config.toml
n_layer = 8
n_head = 3
head_dim = 64
d_mlp = 768
vocab_size = 8192
qk_norm = true
parallel_block = true
init_std_down = 0.0
lr_mult_o = 1.27
beta1 = 0.9
decay_shape = "linear"
doc_mask = false
steps = 3489
Each number is 500 + 25 x the weight over its row's rms, rounded and kept within 0 to 999. Layers, rows and columns count from 0. Numbers have three digits each. The size before them is the row's rms in percent of the matrix's.

# layer 3 MLP up, 768x192, rms 0.337, rows 0-213, columns 64-127
095:485506517453566508524536487515496486493491539495454497514509490529504490509505522468512506520499502507485494468519553532513515495534544477499486518502495489526511478483491501484559491500515519
100:499469539483547512491522515506501531498480512482490544468521504461466482459483465538505512440460544505483488486500501513501485530531521453483545533524523507524539451512494505490469476531539554
112:492503542484507510533550458485483463526496457511451517442528478505515518486516511566516493504515492526495510507506436524492466507465456516496474520503476476530532474501517503483538525516483495
109:512463511503477458500491491513480505527485502594524491506481477514475465532520536495539519513529469485491541463477505508511498484483494511502479500487471518514500501487516517444486524517477469
054:491542523483505461491495492501498488489573477487555487482457523515511477502507517477514509507521519532497485467533476512494485443525537521494558516552509494498511506491449526465515495520493489
098:503542489500499501537527515490511556516480495479496495517511461516512495483488479491489508513477529522467514520560476498493508509528456494526505515513503449567496491506458441485438532480521530
099:476523547474497485484474416558509524504542540490508481528490551507495495517531514479547485494521496448528502435534499510520576509491508482475493510511480466512474508496515504487513492459502490
089:444559474525478471486458525495527529518479535500520479533476464490494492507484486466556477512529508516504493464493495505486520497557520479526475516494496482449516475484473502502497495489504452
094:452507484469517534490495527518491448461527513555528468512496507565481509488491484459501474533504497498532504491491532490483485477475525510480512536495533502516523512491496477505470516514516496
086:532490476532518506508522526443488539544509459492477532493520485519522435511515495532499453499483493517482536486517540513541531487538487528519479521542431471498501509480456520563477485466508479
104:492509480453506512518505448488524488508488516461530519450526503546525491492475493478501508516502489528537499584482461525492488483517456502538490485488467507499559553455496497520502440530492458
104:521509477474514571489512505481562483486463499518532527481489514482489455497478533457503498499475485552513508478435484521513497503479493491478510482522487504489469478505492447539481463500489525
102:497494521495469525483523533497547541536565520503476505498485515501477470439514478499487497478523544495515532449531546495506500455501499467485519506468511469506500485476488463475521476461479504
096:513480508504535505473464530521544521489506477557478501470454511513470529478501507474507487450534495487518546476528515507475499527508509513505525474532529531520507477492499555492494495473543527
099:503544498547495506478457493474506507459506471522487495471519484528487466498485499543504488484513484529481514509520492495520498446496500531461534516500474547507487502482503463534501529497533502
101:538480475517525511515469497540478556513458492524449539506531482508568521532464488472498540472501484537508510486482507522455540497533518489480488500510514463494501465514486464478504511513505538
087:541496512475526465506527468507522501505505509545491575453464490521477488502543541529481518519519500547501496521490546423506529496493537466503506508514515459488517497486547490412522471483447528
089:499539492539520540506468442489495554461517512507477486529470485474488500485539487487506448528478510505492496478506479515526514478478500485503499492456489498478470498506468493519514517499502499
106:516473490490519480472538501496503496477488493503566500445493512552491489448511507504514514509517533498533483515523506512515496486547503483462524487495506555534470504507477502538514504471492484
105:484505537529426493484510503524488554509486462517470472479483492523473483501471476487473516491524530526525536523468551536526474488459500502491519497491543489513468493515530456482495509484509533
081:531506544474496508488502452500539511574525478507475533440528490482486514480483525499518506526473491502505492477514497461496567494482495511521517508477521525518504536452514515477504453487436497
083:492530478496488511541500463519477534513469512480476533550499480546513516523523507545505483478464503505518482513526523530490547482465539505523505464453446467496482476479481501503490494494485465
092:520501503548471494480479488492565508491500534497565486465529513473512499463515526518505476542496472483503511503495479425468492502501482514496478515463453479508514524486483511482508526532485515
112:517460533477518511518516495471475530521470485478519472523502495495496516495484504479532523481475476527521495500506476535491523518499467518479515516527512493506556491487472463512514479504458464
097:520452514528503508506525457454529566522480490513511532468492471498515508474486504485465509504489543496491490539484495515531525514570518468521485510482519488494470497508456473506519504495486477
099:452518480443530496520489506497455483532495468532499483570503521505483519543471537506496491461498521479494538502503444517505519508513491501504530512510506487474507495522532523495501488544526509
115:515493540503501512488499518521483460527517513500548498516481479506482478496489525478501512498516465491494498517501500467518541508489496495501481498516460524476512491547487498494492482529492495
099:523553471512504491456500486529505493520481476553480474503501488517492513498493485516479497505526436456478519446471458539480493488495536468503499494479447506468473541483521457477534540493556552
112:496473514499483501473472491518498495552513525499495509505490485519545490499446530476514511474468459477498466495508499552447516527543467447462466544530503522490536504518481481572471489547501521
092:545485527526498498485432522535522504481474473536483489470439493478475491502482486472482511444492506526519516547496474508472505534535529483504525491499496494469516521504491505486464521503457523
103:538480474524536516504504469478525507487454480513498493495463512491488459562485506499531469486496489511488472487469511509511540497570463522480457555483480440520499511477467502487505530480505479
102:544493483441532514499515487499532508457479478536506495503483496533514463500535583490502535549517497523515508548504538505525483479488539485477536475534488529539489497438488513513466463498509517
100:464460456531507476476501454490507507550509516473524530485491493460514503453494523462489533486486534531509503531484448479509530508501483514486534499509494501455493478508505499500484489499485495
110:522453514503478486505475486512504520500500522520502505470484549529509502468485476546533542546536461478522533471492519497471518502476529543462538504523487457479499509466498427496483446502463539
095:511503490453538483511475503531485499537475497508487478462529489508554479478474515530460452492470489514466473507491510476506510516491496512477498477527504456496498520506482516510503500529499505
108:465497486560491532503464497500513467550519490473533508457481524468480451493523539519531496502518503503467496470458468493521484499483529550476548537492505481532501487479456525508477486491507506
104:494511511467562517529516492517499520514488523525527539528505470525525445461469496539516507471491513511479511506511493469471527513478496449485509485488512494474515505508483491483508520504529500
099:491500523517491485479505492506520499466460492540487478498486503495563501495546493483480503480525525485516538557497513514508498496522462497449502494473489534477476533454468490464511510520462532
118:525531488468484498509527485514544514514551457470464513512487463540487535489510501503501485528489522514525467490466480514459523503495485482518467532505490451517474493468492480487484490496476514
092:499499505494520480498470551504482529522466496519468452457496517519523487491509466503485480466482502483474508505521520523507492516537543528491503478460439507484481495453496499530501520499534477
106:463509507515430519511517480483495516495546469517461541492507505476451499516542517496527470550501506534473514506516516487484484476516522486524480524510523488509516546491477528530492479523520485
112:485544517487512552429508506486458525515479489525504493486505481481502447532513497489521511447504482473529466498475447500501497531508484462445505475467506492472473471516543466467481517527519521
063:481526451549505483479500502532497524520551531490497499541536477535516530449494494516480481495498515551500452522484500536465491507502452508463520503487528487484524474483447488544500482538530521
093:512506507491510501486502489527538490483508488531512499520452532495500493518510494506494507461474540561560491453507504497450475491487503537502494490541451495491474541508488511445465472538515507
087:494524537536479519480492511497489493541505520514447526491516473487522496544553472475541506538511489493505511455469454493514530484505486470469526524496496503525481538455493499436481488487519555
105:536460443518486516497532537482527479531511498508516516504465479511470476503496472471501450505496514494528454508475449499490518528473504513497492511503490509472477534517453507497442512519518481
103:475477476508504543467502512474504524507479460463525522479523472501543517504518529501502512524455518506509479481490521529537518513487496483494505496540540458530450505511515534533448512525516528
122:511474490507472443497482504506553524466510507461522542486504543506497463447476500508502507523537479481495478487500502477507506483484458564576474448496459483481536501488478489509463497505482460
102:528461503530469512466460502469475518421511504520515474462512467507513482511521497481516496530499512537511492521525506542455529517497528497488505546541496485572497492455524480464498488493501539
078:539471499516504491515486519516517495499539529532536525441514494502494466491498521488540484523478513511461476459501533473481499517461500491469485505495506461508472489483483504535506512488492526
108:476534523500467510500492501510467502516496461511473445527494453512507533501534463534501489490532490521501493467476520485463439511533566493473532499468530518480487496486517487459510550489527512
080:505557514474510500500440470449471532518539508492516491504524513499508486514526508525560493471521510506498525501497517506469479460513479496458479543511489500486465452465493495522488516512503484
078:466500489498509544482439537521491543493522467494499494507460527456537494511523525505509529453489512508489527467485475558485497466515523481454481497560474475491507559507528517513500484510526489
098:501511475489534456542457505499547502457499465469475492478488466521504470517507502484433519454491526524491507485509436508522508500512532506511508488465496504508496500498499536519532515520452505
108:542523490492518532517453520449583518505475497501547527489488473503428508491510483523516478516489508511469505531497543503517461504486501492488505477500483460519459533498456495527525504520464492
095:492492499542512488500554531502510532498465513495501505504477522470519474496495456492482534487500490468486474464497482488500520502539486491501477480569458492511477516476458456498526476538492495
116:475519482514510483495536471525507502477527545491462480508501531523446467546493515492512498497479469491529465495489474497511504535504486463488501539484534466461476536470532454532438519505469490
105:531459484482517512461488534457518486506518516507510496507518496484507500480514475493503544511464479546498501518517506523450516481528483496463548518483481495465531540506508540501470503497470450
103:509524466485506516529505480543506519498516509499479486511519497532488520528485512484474545534483512531534476476480468485486528472531449459524492503505477466504489489438466468501476539486509516
115:516460471495484468506465513501531507444514517534540506493524516532543526513470487501513442490484465487477532448484525496482469470506502548523501500495500474481541504516491506489509507521522480
100:470533482476497455503489513525490510529527499511487482539511488507475488500489466479453518508508515525489542563494528502513449540504506501516530531491459505528561508475480532505481507490505508
102:494491479502485521468485443500473534487467484492468518489508522532544523485500480505523521498497487516510506492514523547516509511500488559450517503519510477528522499538487512485508486454512489
109:550502473483453507498535525491562466537489489449521497503516498525480478468459493539507501537512514535443514480488496505470440456492510483497520510480484483445538542467503538461496485528481515
104:508503484507474519507539478537487474520489470490475511566468537485521496522476508469509495521530486487498487508505514498510537525527490518515521505520476465491505472482523524472505480492479543
102:497478520480455519486501500468511484495468446559509526511488488494517517480443529571529498453473494478495507488522456497486536499513480479502496527485524500518505555526490436504508528509509477
105:524510491459516479537512530496495497522516516527465476473468495516546474492489476443463537527489502518548505492510487500511492486496508456518478512478493486491477527430512491486471496508507491
097:475521496480520544478544516488486494534485554486514554455499447470495476537528496472501469537535490488493465535473423515482466495516488533499490483460500493461508522465525472474500445503514513
083:461471515501492529474551511513503525498534482542507512486496506495506487534501483470490473498542478513514491535522501496526514498472422535480519474510455441532510486506522507485483518480475508
114:486523509519500572492499508524459495530483543504456497482493522534487484513483470531470526497503516535475499509505498491488497488518529513498474466520457492504536501497489520517480529469503493
105:494529525517432505481472501487486476459513450548509478467526486477493481498509488536525483499447496541525494523519500521507462519514528506551495513493527527509525563494529523469506500492503442
099:505492512502499489516521474482522507498484513472475542506504525508494495538475477505465467517494477518588507500474445459517529475487497514538482489479499524485537514481480528517479495509546509
101:493477474482463497532509512526505502541520543491470524502520550502510536460480474520539517453466472489492488469501473487502579500502512519516523542503448482517508483506506473488498472541493539
101:510486475486471474494517494480512489528532518495486519496463478457499495461499553481486487479502472522491478510513543493490551505493504472532520462521468508528499510499454469454499499511483539
097:534522539475495473447531466510477486508524514496473476500469519542491494515561480511555501479546509494525452495468491544503525515538480463456511496482504489487495507487485512513506474493491501
095:486506505506471549520510533546519469536466483479533478531488475516475478430501452535502473499482508474493522495466476545489475516521497508504519486482476489511493478495517493492492490497507502
110:539512500510484475502480522532493527442477501524472567461476484507522474495497496505508527454498508485496501517508513504482509539546490532477496492533494494515509498467472526525516505459458466
123:510484462494468528510540535489540516549450551504501494484520470510529446526486507522517529513474490482522479482538462490458517532515475459467486477514484488499488494525483443523494492460496460
112:509498503533488526501520455474501478451481509492518487513472537495489442461481502517491518521505487519497514532471550501515450511527508495516516487488491525553514523493492526491482489498520530
100:514470492470478461504464499528500473455486478527469534458517442515478485549507481493491504494514506544505457463442485509473547500502493523477484513502498486549516510489501503511529517512489497
117:474524513507492497504533455489448554515492498506492516538499501457506504523504507486495538556529516506568468474489513505505520517485525505517482473516468473490482526512492492550504465547515497
095:512532493483441523482520482506499480486518492500484504480506488487498440520516480491518531538514500485525475434529476517519480447508488508483483488497473452513510509521511538486528530482469470
094:509524442482493530518464488476500516513479525500490506477545479546422470531506483486506510509464507495529530488479480504486518526519533496480492481463514449505524537495499496508483466492508551
082:465476497512526473500501512464500497527504473494530519531476520511508534502519493499489530504488531585488501486533500508513489500526478502457488514525435503506494500466487450490485496484465478
097:448508495473442505469512515510472507538494470505503529493468454519527519509483483518497495501497503491504477526506520486504435521520571535497465471482497483549519482511502461559476501503501481
093:467537522502545508488502545495463526505491440512486521490509492506458498502538526538505513484463510494501520517507468537525479506466510545485512570507535444509496423528459512504442462482481511
098:546520532530528493488495526441522482530507461490496528514494484505501514492506540526514564533476530494514495502512500528481512491498512433499503539523509476536506503474476487512525448489502530
109:500471547485445478485478506520470537548490473527505537539490500541454485507502513472526521504472476505514517484466501513463499522510498543476502528534478506516477524460485496506480485472528499
085:527483479523504483499534463494504554458472464466517497474465505474484471521503519541490488483485552489493485523423476504503472498478458503528507501512527464474471526487504534479503497461462510
098:541489516494524489483481526519524542471471498470542533447497513535469489526502484501475494478487489536505542522490525456537508490513486502481535463474434507509445458450472493522495461511494514
101:480460515489489493528487525517493460451517490493476503493486508495494501511509512534549467450488505498476488534478445468491500519519496503513526471510504492501510494512504521493480503519497466
096:496493476517495482473503511479515525539487522465494469494506505511552501474481521523546539515515532506457523515481491530458470493485495468495501502507515492526523526464515491476519548501438501
103:515483480492512521458546455505494490523510497501495513516502516516495477527527491543537474547515517553503484533478483529522526479516502506477495529494477521503528457449526498482488515498500482
112:477473510550520500501489504524485485482526493533508507452485494508515520503508503559527509500524515485506479496485497507532498511497476445508475484462494462450531523522538480490505481543488516
109:469501553500469462532485501496496505525479461508515494489509457561469509499513500504521504514543504480504509450462537515508460491469529504512508470482479495506540500461541492499488494475496562
108:530538512501483518487477491488508553523516471479467491510499477536491525485508512467508467515493529509481457482545448490507498496471484520510478493522521497532495474487471508491503534460517477
100:479511442510475460518503513505516467494492492531508510526484478469535471521512485513476506459520511517496504485487472499505542502558438519497538498492447508484488522518514501514517482506465496
104:456473466476496513503502508522550544470506528488459445495512504530520471483494497517474473522504483534504488509469507483456468502496496478514526498488492498496518458499470484541560502512467492
103:464538525475534517520506471544534464506502522529513513493455508547478498503506476506502493481511535542504506482505488500483464549460523499515506536458488468488459494534505500480449511487501523
113:497490463465459510559452493514502525536515528479506514482493477512484481487525525508461510482558488502447470530476466485521488530505517510492481454500506475465437517476511495499481504521501506
078:522487524520472522501494535462491489494468500503494480473513437515508493468489507518467541463501512493478530518498460503512466527485487462550484520473496508498515515454517504505519492474517463
101:511465478444520498528518476499548441512520487508509553476486472505499449498527518492513477473484481494506464528498476486498480526478531526492494493511518450520523481510524498508488505559483510
094:529480487519527501521492445515527462519478486492474511461461538451506485511491507499570512462497478508528457481486513500522514482509532493492472513519505495555484454497500435524483517495482467
086:477506490419534545525464508481498508466472445468517542488495490517521509487446503498494549498496502535487471507475463517519492510465506537498487512515524493487539513471477490501470524485490456
101:449485520505440555470480484510517544495509526534523506504485500500459502524498507494527467472508524516484518515498486514504477511495537454518458461480528490497489549482499508506514512449507506
090:471465511501527472479540500488519463483479460523498519464506490485490484482529499514545445490484509506509510488484458508507520497502504532461485512508508448493516485497537492508495432518480484
101:510463539505464481473477483476503490494496560527481518495446474502535489517549517482503466527529517462524512505499495486494535517524503478504477495474477528493467539484503528529476535494526534
111:502501507500540523510522484515479531485470455525434518498565453528512473486536472472477496520483488548500465482511468484485485500496460493506451524493487494508470487490520530547539496493506483
088:452491499539483463489492462480516531484500502512465484462496505456503525472516453502500522487483484507513495491495528501485502515454510512564502506511505481543535535511499496534497516533478507
104:476505506488491529472503497511509521473516461528502506530465454495516531521537469541498530483485532479491523467510558490451502525534470517475474488497516538530487498471500499504443511509489535
095:529532513480441479508554482505532497496531518520513502492491411553527521475493516549488512503454494479496485538461474514519525482505533488514498493513485480504498524443459496487494486487495504
108:476532516495472511504511510466530514529497564497468527535473484449509491506446477499509432539479490504496527517525486473518524497503507495494478479482473485475472495486508485528530456482500482
100:489523529525483494537539508472522517494485507462442483507493501550463519475524466500529454551490470486521488531491498518509554529492468531538509495495535446518489515478525490477535493542471526
082:497504486467474508474490521505554546512454496498545509493486522515478493507489527492517540465494493515493483492508492524473519450485503464504497474527487476502479484508523453443475523471480539
110:494557530530505529501468473493547512525498528478514552517437519516432493498520505527482528456475538513502475507484523505522490478520524485467499509467508458469537527506507509532485457517479504
110:507508501510494534513514496500505551513486489496465492483505501520477498510482512523578500542506502479501472494527509547490493492509497537513496516488464478485505475483470497514502463438510496
116:462529530541457550490521485499546535480528504530547470505501513481449478502466462495497545501494508492475472506493501493521547522524446467506532523473475492509508466493475472522486505446496528
096:504439506473513536541477484496490499500510478576503463510482499503498490493474513500513496506513484520551496508494488514522467498529499508480519487509524469499511488526474509485512459490561497
073:532506517470458520513466533491484508494503488502448484435490460523503500491529495527489507523471514495490548444535506466560487509457496483529538468503493494500516506480516486463532529523454499
090:504480498494520513468509468459487496512539490492489533496488478519456505504513523541508546499495538529457537504527538486528495499472528508531476503479476487514487502515460466488504536525477488
097:524515532514497499461530501540521533505523485498462493481444507495502484464495477500483518531531481455553500534489518524475504530488528505525448465496539478505459520456493515550518526487494503
083:473519525450517476517515459545505479463471513481470480485541517497555495488471491464506510501524491538524498457524465461478477555521518498489512518552486492480490473478491476511503511536482506
116:522484500483547530516530459515480474447477506486473485501503497488473493447470466490504536509484449517506514511497543487504436557488483500509474467505511459485507517456470494491531523476513493
119:530460519508466515471499533505537489484523506501517515480532533505519454516528487532514545476486454515446496518498497494529547528496475543474508515485503480495527466516463480509488519529496527
086:512514492486441510483452512478471509508440454472515508484508480499505521496518488485493468476513514521527487506508524543512499501498517508492525490525523481510510477507507483473525506484546499
074:487506473507483477488530520513494540515497513458528495483518524529504500485494511554501525522505480530532508486487468513471518529488476488489528461549451477456509464508499514529461512518505554
073:545466521480482499511520503469521504528471547566469561500473463519486493499516487490496460542525531509506499494518526417449500528451545471509498480452499468477475514506494529474548465484472482
100:529498473465511451504497546496510522474489531517486463488519462523539493501506458490514497520488509517475493497501509511553501502513500543509500516522474523471513504447472448493461532497525439
112:503480520478500516534490506504510526441526513525527505497539494486487510467497461533486505497483488505485521493499541507502473482477521555513477461508497524508474479484467491488491502532490540
108:467515489491495521467543485498494469496498458525514526473508473491475502516522525482482506516494484461508466482477454511466515529545513476478486538537505496483535487479534481515544496486513482
091:484503465513547521500504511529509552499482489465471496514496511500483500539491488497556516474499484458501491456497471564476515556526481494484541529552443501501498486500477500505511522508499493
103:532515512475506477492492470518522461491491490497547510492479524511506526527491549473490476478502509522532509455506507506508464471541504527466528451463462513448544527470483493542484472452497495
119:484493558481527502482445498495521477479547524501518527486505509499491455477518524550525528481526522552546461490509470505545519446505491470483487521514520490514489496496498480498450484458532498
117:538501524516499555487499480514499505480511460474504496509484493546502475433498483518479478518511483524509517496540476508498481519475514470509488541501491481521491480539502483497472480500468483
099:505510504480494524477413491509525543497496514466486536509512496474513507500479516511474483498506520527504546468516494518495527491516425497478517491494487468497475492501499484515501515519469473
084:530481518505512509485476505480491512483485539463471504503491468522481436524493478479513539506511475498548538475528480502513503469497485492498501497526529503519513522532460468459480506498510498
089:495470509512461533481506486539496472495489481497492466475507518534534506488458475505547544502495538533434492503528490551506455504513525511485492495501478550446532524471504501512494530522512516
098:498508465501493520495501459446507492519503435464471516488518485485529474533504529498510513506533476481515494449493469525477502536520486525511476516514504442513532517468467452425474495523483489
103:499475500545442477500495461474468529478493509497484481500539495502504486523469506535557541513478488505505485492515497511554517527431536492509544489511468459495512498461502471515493458497495522
099:498483485518506508479456490511517529536497497541513511478466512502472488495522481503527456468526494483467495473516527463462522475490530541514501501466490501497514511526492507492492503463506457
063:549494503521516510493488486444528466522534507463485545467476491511450491462499482471487470482501528476485504465491495468547498442533502541486516519462515522501500490475493464528500480488518537
092:544534567512548489545485500509508549507491510484466521496517511516475484478501493480504501493538505496466492523498454558488525491476503556484525534512490501537505507483514483467509481510482505
087:498498484447493492469518483537521534489504546529478509477482460483531490503512508454546529516522505547508476458479507533465504515505479476491501532532527466475523493510533523466542486504538496
085:531463546512497497478487456498487526502547477487509519504506512506483492498511555523502518464499496483496477483517475537525494507487515497453488506504519453485507499485510482504514513484479512
109:451503553474499510502490479555529501477494506481527492518457504516491479528502528480489522512515479519474535476521495538497513544524468493484480488496523458510498554523489503475527490494492470
117:515499523543464501519497479431530457525533478531534480442509454522529501470517472500533496504484522543539505513498519469527463502520492526492485555495531496542494512454518501532500531523481471
079:507500507509466477525501497480535519525514504503475509497537500481483471530500493515532482519461540515495451478526509531534552466471533515466463494462535487501477495471514505562482491471535478
110:513532550462417484475469471486537497518498488550512457484489420529476510495519503466528493538526516506471481491495525496526524547478490510492493488504455500470494552470529504490490497514491461
054:509512497490497515521490474466519521506500487419518501514500465468516501468517497495483560489510522490542527477505490468461492460502477488487530554510510475485505503457497505506509504544470509
098:534518489540560472528461455505512507478532532493466515482474536528480534519481498472481494552501510464507496494475499493470526555491487488504513487516497473520504526490519483503496501504532519
115:515520529466479517482517485524505526458492475502507482500497488520518437479477512542476515478540513519471521480492534529493495489505486473476496499522476529528541524460454498553496478484479503
110:475538489498475492490467498541495505467503483493485501478474513497506484516513504499506524530553483499470525468474484517506496517459492524502531486502479529495504537498534495498517516509512456
087:489450483486501492529468509517510517546485515517508501500488493515455437522476537532508481490480482469469478491479490474502515506520525490536472498483490479482475490512529511542520446512511497
099:484518495528496506523553502487493472476503496512476519476485499518502489549523496522504495501526458502522504520483490489475499515492518528484460491485492482472526516512464498478488476481526506
108:478500542471469484500525488531504503495509464532515531496493490478504441503535523539518493537537519513481509531534501530487481485484516492508507444497464538525534465516502522539540499534502498
068:467501475496493504497458531488513543474496493522470518517497464508512534503496491506480489495496473507541500487504554481525508496458522494525499512503522452532491520496499504464536544514500486
077:552463525500514492453500549515496463501478517502509481501473504500509486480471473513545523481487487505474504479464491485470475507513513522484506598503516486508533472521519518518489539481489481
095:486538517535506460555525574534520517490508484505549505492467473492492515540494450535509491489505489496544530496488517525472500502524498497489532488511484502501485504508475520540502488481480510
091:503511513495529470529509468522527495513476544510472531501515478537495451471532502569521499493539549463493511550490500491487500537478476512495541510515483474531490488486487439540493507534489495
113:466472500539494509499510526538497494525473503568500492497503475500505479492540485502487509521504526501527541535531547463493493506532520499486498488527507515519504553501519501452494497499502480
103:520453505515519484489491481507502510519501521562505536514508463542497480484532503556500503486483502490473487507536483544480490500475503488550468489479481540501491537479481499516488467476530509
116:496475509467506523476471495510530526497477468533514493470501486547521502479500480524490535516481498526494474484531482509539506531560506522490493481473472501476490518451492482519473515527485544
091:507492507492492505481518480505542546536536484503434502485485517478467515470515541466496487520435475483501485511477514468510506492496499520515518539496509511480487490473519500480475458471519518
103:446508483489544494481502505514520491527525513535524495509467505481518492485518528471467516507525514504505486492485543502535495524471539520483484530526498508547501511496479510514522504530469499
100:465516466521493505477512479488549528510492486482504484487501453504535502497534470485519520495469528529507469443502510499517489497482516506476518538538461523483502467460495495537520482522505470
089:473492511550525492472511491520488527517528541520498489500507487524499483537491487514474527519509499531490485480469463492476506527474525498502473484483497474521477539474551481507494494493498507
107:522496461465506454490520483534511489494484498545491511496476480529528485545494517509517489488490482545484515476485495480509505533527531497482464457466478555514484457497507471451496525567519548
095:531476456466508503452501494517502480512495516545528488483522494410511479490506535490506523491529478534458489504526489528468494496477467494495496506491495457460477521474475505515506477495483466
085:469552541503527520470493512507512461508510505537492481520494488513503501542510501461499455532497491511473479512477471529518522482556524525522476492521499523469484498434489474504549554515527503
090:445452519498478479517494499539526546466514541516506531482517520516493506486454538485516532502485504537488534482468470525505496518521521510472486521492480478471495490474498495480544488544478557
093:514518560504506493492533552541468487491488502555516480456468525521488481505475486568505525504486477533538535492497512496464488440476525519520494505519450504521482485485478501504485476488534447
101:513512500476526533500516463513525523505538511499485453501432459543520490483506512495534490487499495505526494518463517494505509490496496502510479482483465506485513486480498521491502517526515498
094:492529520466537471489525475528506515481460487482533488494498503478537496495521475485486505446452548514471477482492512509527531485487544464542486482502494505467515516515484515462530466487516478
101:461554515543478505529529470526509460537503465452506508485442509528499498470507470487546458516473524492496488521491477483474546499520483484530537533492516486479478528482520486479516501523469493
105:494510518507451527524489515479550538511498502491530485510481509486445485476510516515496526505498506504496469468545512514453536477460506535452483513513458453470454527450468496517528490485480494
104:514488487494487463489519486528496501520507499470453467515514466527484493470499483445498512524500435490481419532507500525481555523511486548444502545499477502474502502484519495474477495548518473
099:490506503537471498449505481519489485491522486503529518495510544540490486469469454538534540507510467513521531442491519473524552492521470509505488452516495492485512459530516476515508501445505511
093:510516533499521460509523504515520544574507438511478519514515534491521494495498499475479453504506497486503514489513502493526491485477499501514481509467483512457481502491537485488533437534500470
074:527455521481517446480488462497483497528487541501480513511484497503520477502479495517507470473496489509505548466511514559482470496504489541506506467469540510462499487557523498488468491513507491
112:519502553509518485490535444478510499484491472536470502479483455527560506485516477501503542544474496511500502557543501484489496480462475522506510526497517497478483514488515539507513539510510481
101:511508489521519534495484508515527544508542528488514467458509467516464463482530510488540514543511518467530506504454520499474504477477517496528514509458542474484460516510523482516516512517507508
111:487496526500468483508522521453456533493530476510507518507537480507471494491488503504512495508512505532487494529477477516461485536496489503510523495553545534545505544496462481530476500536517519
086:497514526450488561535515528528494493467462555494520486506496505540497487485443476500486448488514477517469514484470530487492499516465486504520512482522525510488496514528472512521485524520489505
089:475541495519491477494521555504504484545493485497489454497484503482494430531486547503549498495512473528492504484519470496485504500532525478473483535552504471489529462539501473539476446517517520
126:479492476507495537503552492500539499466497496481517507463497529525488530523472479495479555533524523532527464471524463506481523502504457464519531523517438450451529501495462444494490522512512472
076:499497507530495476449537513493459508523454506520522515489492512496508467520520554511525526536480505516525526494523515531470570509508511502530545511482467498512523448491463507452464499485509517
099:520544527485509488491434511502488512499453531521518485485494514506493472479524503453488483517526506474491523504446516461472531514509479536491507541494487461499503520523539496565459442450539499
111:536520552488512517484461466523485504524496457457549522500513473486526514522485504478481498526484493456484519519517466533462512486517488514493523496515469474470542522438516484483548458483465456
099:475464533536495478520495469537506478448503506491518442518475534512501492520531513514492523519449491514498478467517507507482500529497524493488466513490468504537489487508526474529523505487486537
105:511473519449481507502534521499515475502500538499504543487508475507529523459487506485473495497493492555477497516556499471492529489494490467484494490521509506471553506463434482499530531493496497
107:530498465511512484523506464503553504510474505509527476529499504452477487493502473507532508474493495503514526542521455521466469476535479519498476525506491510488520488525463497500522464519455484
095:482530502486448506497544440471528489534531470468488540500525506503496451482504503496484496527505509540512515483509481468531464505495501530443511525499487502501509500471559541515472461518469497
113:498535462488533522533506495494517557486500475485491538525514527503502461514516491480514475458483510456504488482475488536508486488493547485500487495501493461498488539483505494496515466506459494
092:514479467438483495491483463472543511532481486495493514511500486531522424510505486469575487549479480479520503480551562512516505501482503488478470556504499453516443501478494514488507487489493517
117:498513523546503476542541528504507513514528474520491522549492462528481499482493493562516482485491470509515516475506501571506490499507493502479513529473480443496514524491502526505553519490445489
111:487518545494519525528519487494520499482428502486490509489471504512522468483511488491498482495521495504494472548514458520535502474495495548529527490509511484522496518479492490510477478521540517
110:505533493511505494563490531482519519509515461509491498465540452490495478467509490481438477528492534505483500534510496492474487509496439497512531551545471471491509534493505508547454466514505545
101:488481505512483489521497475500512472491458455577501498493493472494500514483520494458492443509534492481471535524511520525499488508528506510473500538507467499517491534451459456502499488532504568
096:514516544494500512513496472482538540529500501475509517519499488474482523516544491514512541478502538503497451484470506520463523509543515505445431505522528445490517505430521492482510520547492511
101:480507527502492514468476488520496515525488552511496472486492498514494484497472512563495538476534516481548473516486459498492509533543536486514531501463467492486509537557480476490475508505508517
094:498517503501547553543514476494469485500461454484498524485526514529482520482500506514520495488525513480509504530496489538476525516530550488417486517499448479506479519473457531472522495475459492
099:473510475544498490496558474534492487522559489515473463473508494529483502531517492478475512528507492525563512476513520497511539502478454471477496491464462498457476489496535487532518458505505526
110:502469470457489517513478510525547505524511454452520494489485485507502451512498500491518541476490504447544520440508484490503481481520463542449474534447508503519512532499522468495522527482499527
074:491481479535531474491482473530484520525497487461477477519495513493439521524510492467479496423508492510478529459504467496499510566539486492516521475475485498493484502501563494528465498505518500
109:494521500500501507536482474543482495486529517504462476473489476501484529475479481499524512540477521530496509517494504496479488521466513491522513503469448518481496492519489501541494488517523489
097:504581490524480501487483447512489497501501469488486500510459499485501514480479500472510502505552490507562512504467496493513497502476518550506493531506490490513488477437521515507507473470483475
114:540460517499516467453522497452516548499513516523445478542506485485451496543468513509519482515539494497489513462503512515487499543518468475497467471499474495490506512537480478510473491511539509
109:498498503450502518525489487522489542505498550527488530516508524521474509512518519470490538496531503492499510533550532457492487570515472488529492484486459476477523496493532483504493517518500538
089:514504521466514518452510463491513520511487463472521529502499561553478491496507459507503520507524496524467508516539487532449504502465502519498499550510515445527539510520423468459494468469488496
114:500555471527478477499464497504527528472514482540502505479500504492476501445480478475524491536546517531563511495502519454467499490502523447489487547465545474483512494449466516536500548480484505
089:549462477517565516531498468483442472485447505504521501497465483508535523522485459536527509534503492533509453510504498504441518526473497475495491504511462480497469518492492492485525485524499536
077:552471541480505517454495492469529512447497531508546533471524448479501511482505486484494498483521512505496460479510470478501505524506465511494533487478494499455483490505490537512479484512521534
114:523511517477501466485462501487515517468542466527507520460500456484497503493493514470515489491496520539504461511543469483511532525522480488514499518487465481455455522440448491493466476473538497
104:488475476470503495534486524505500475520478474568489499506506471510481504512494508506531500500567490521493445475495522538418478527492533506463514509475516509487542472488476457508477530524532508
118:506545498450481536474453482493538536540515499496507521498476514484513478494501511446506522529500535468541487489506532483512529499455522455522560554485478459506492495509506511513486525494520547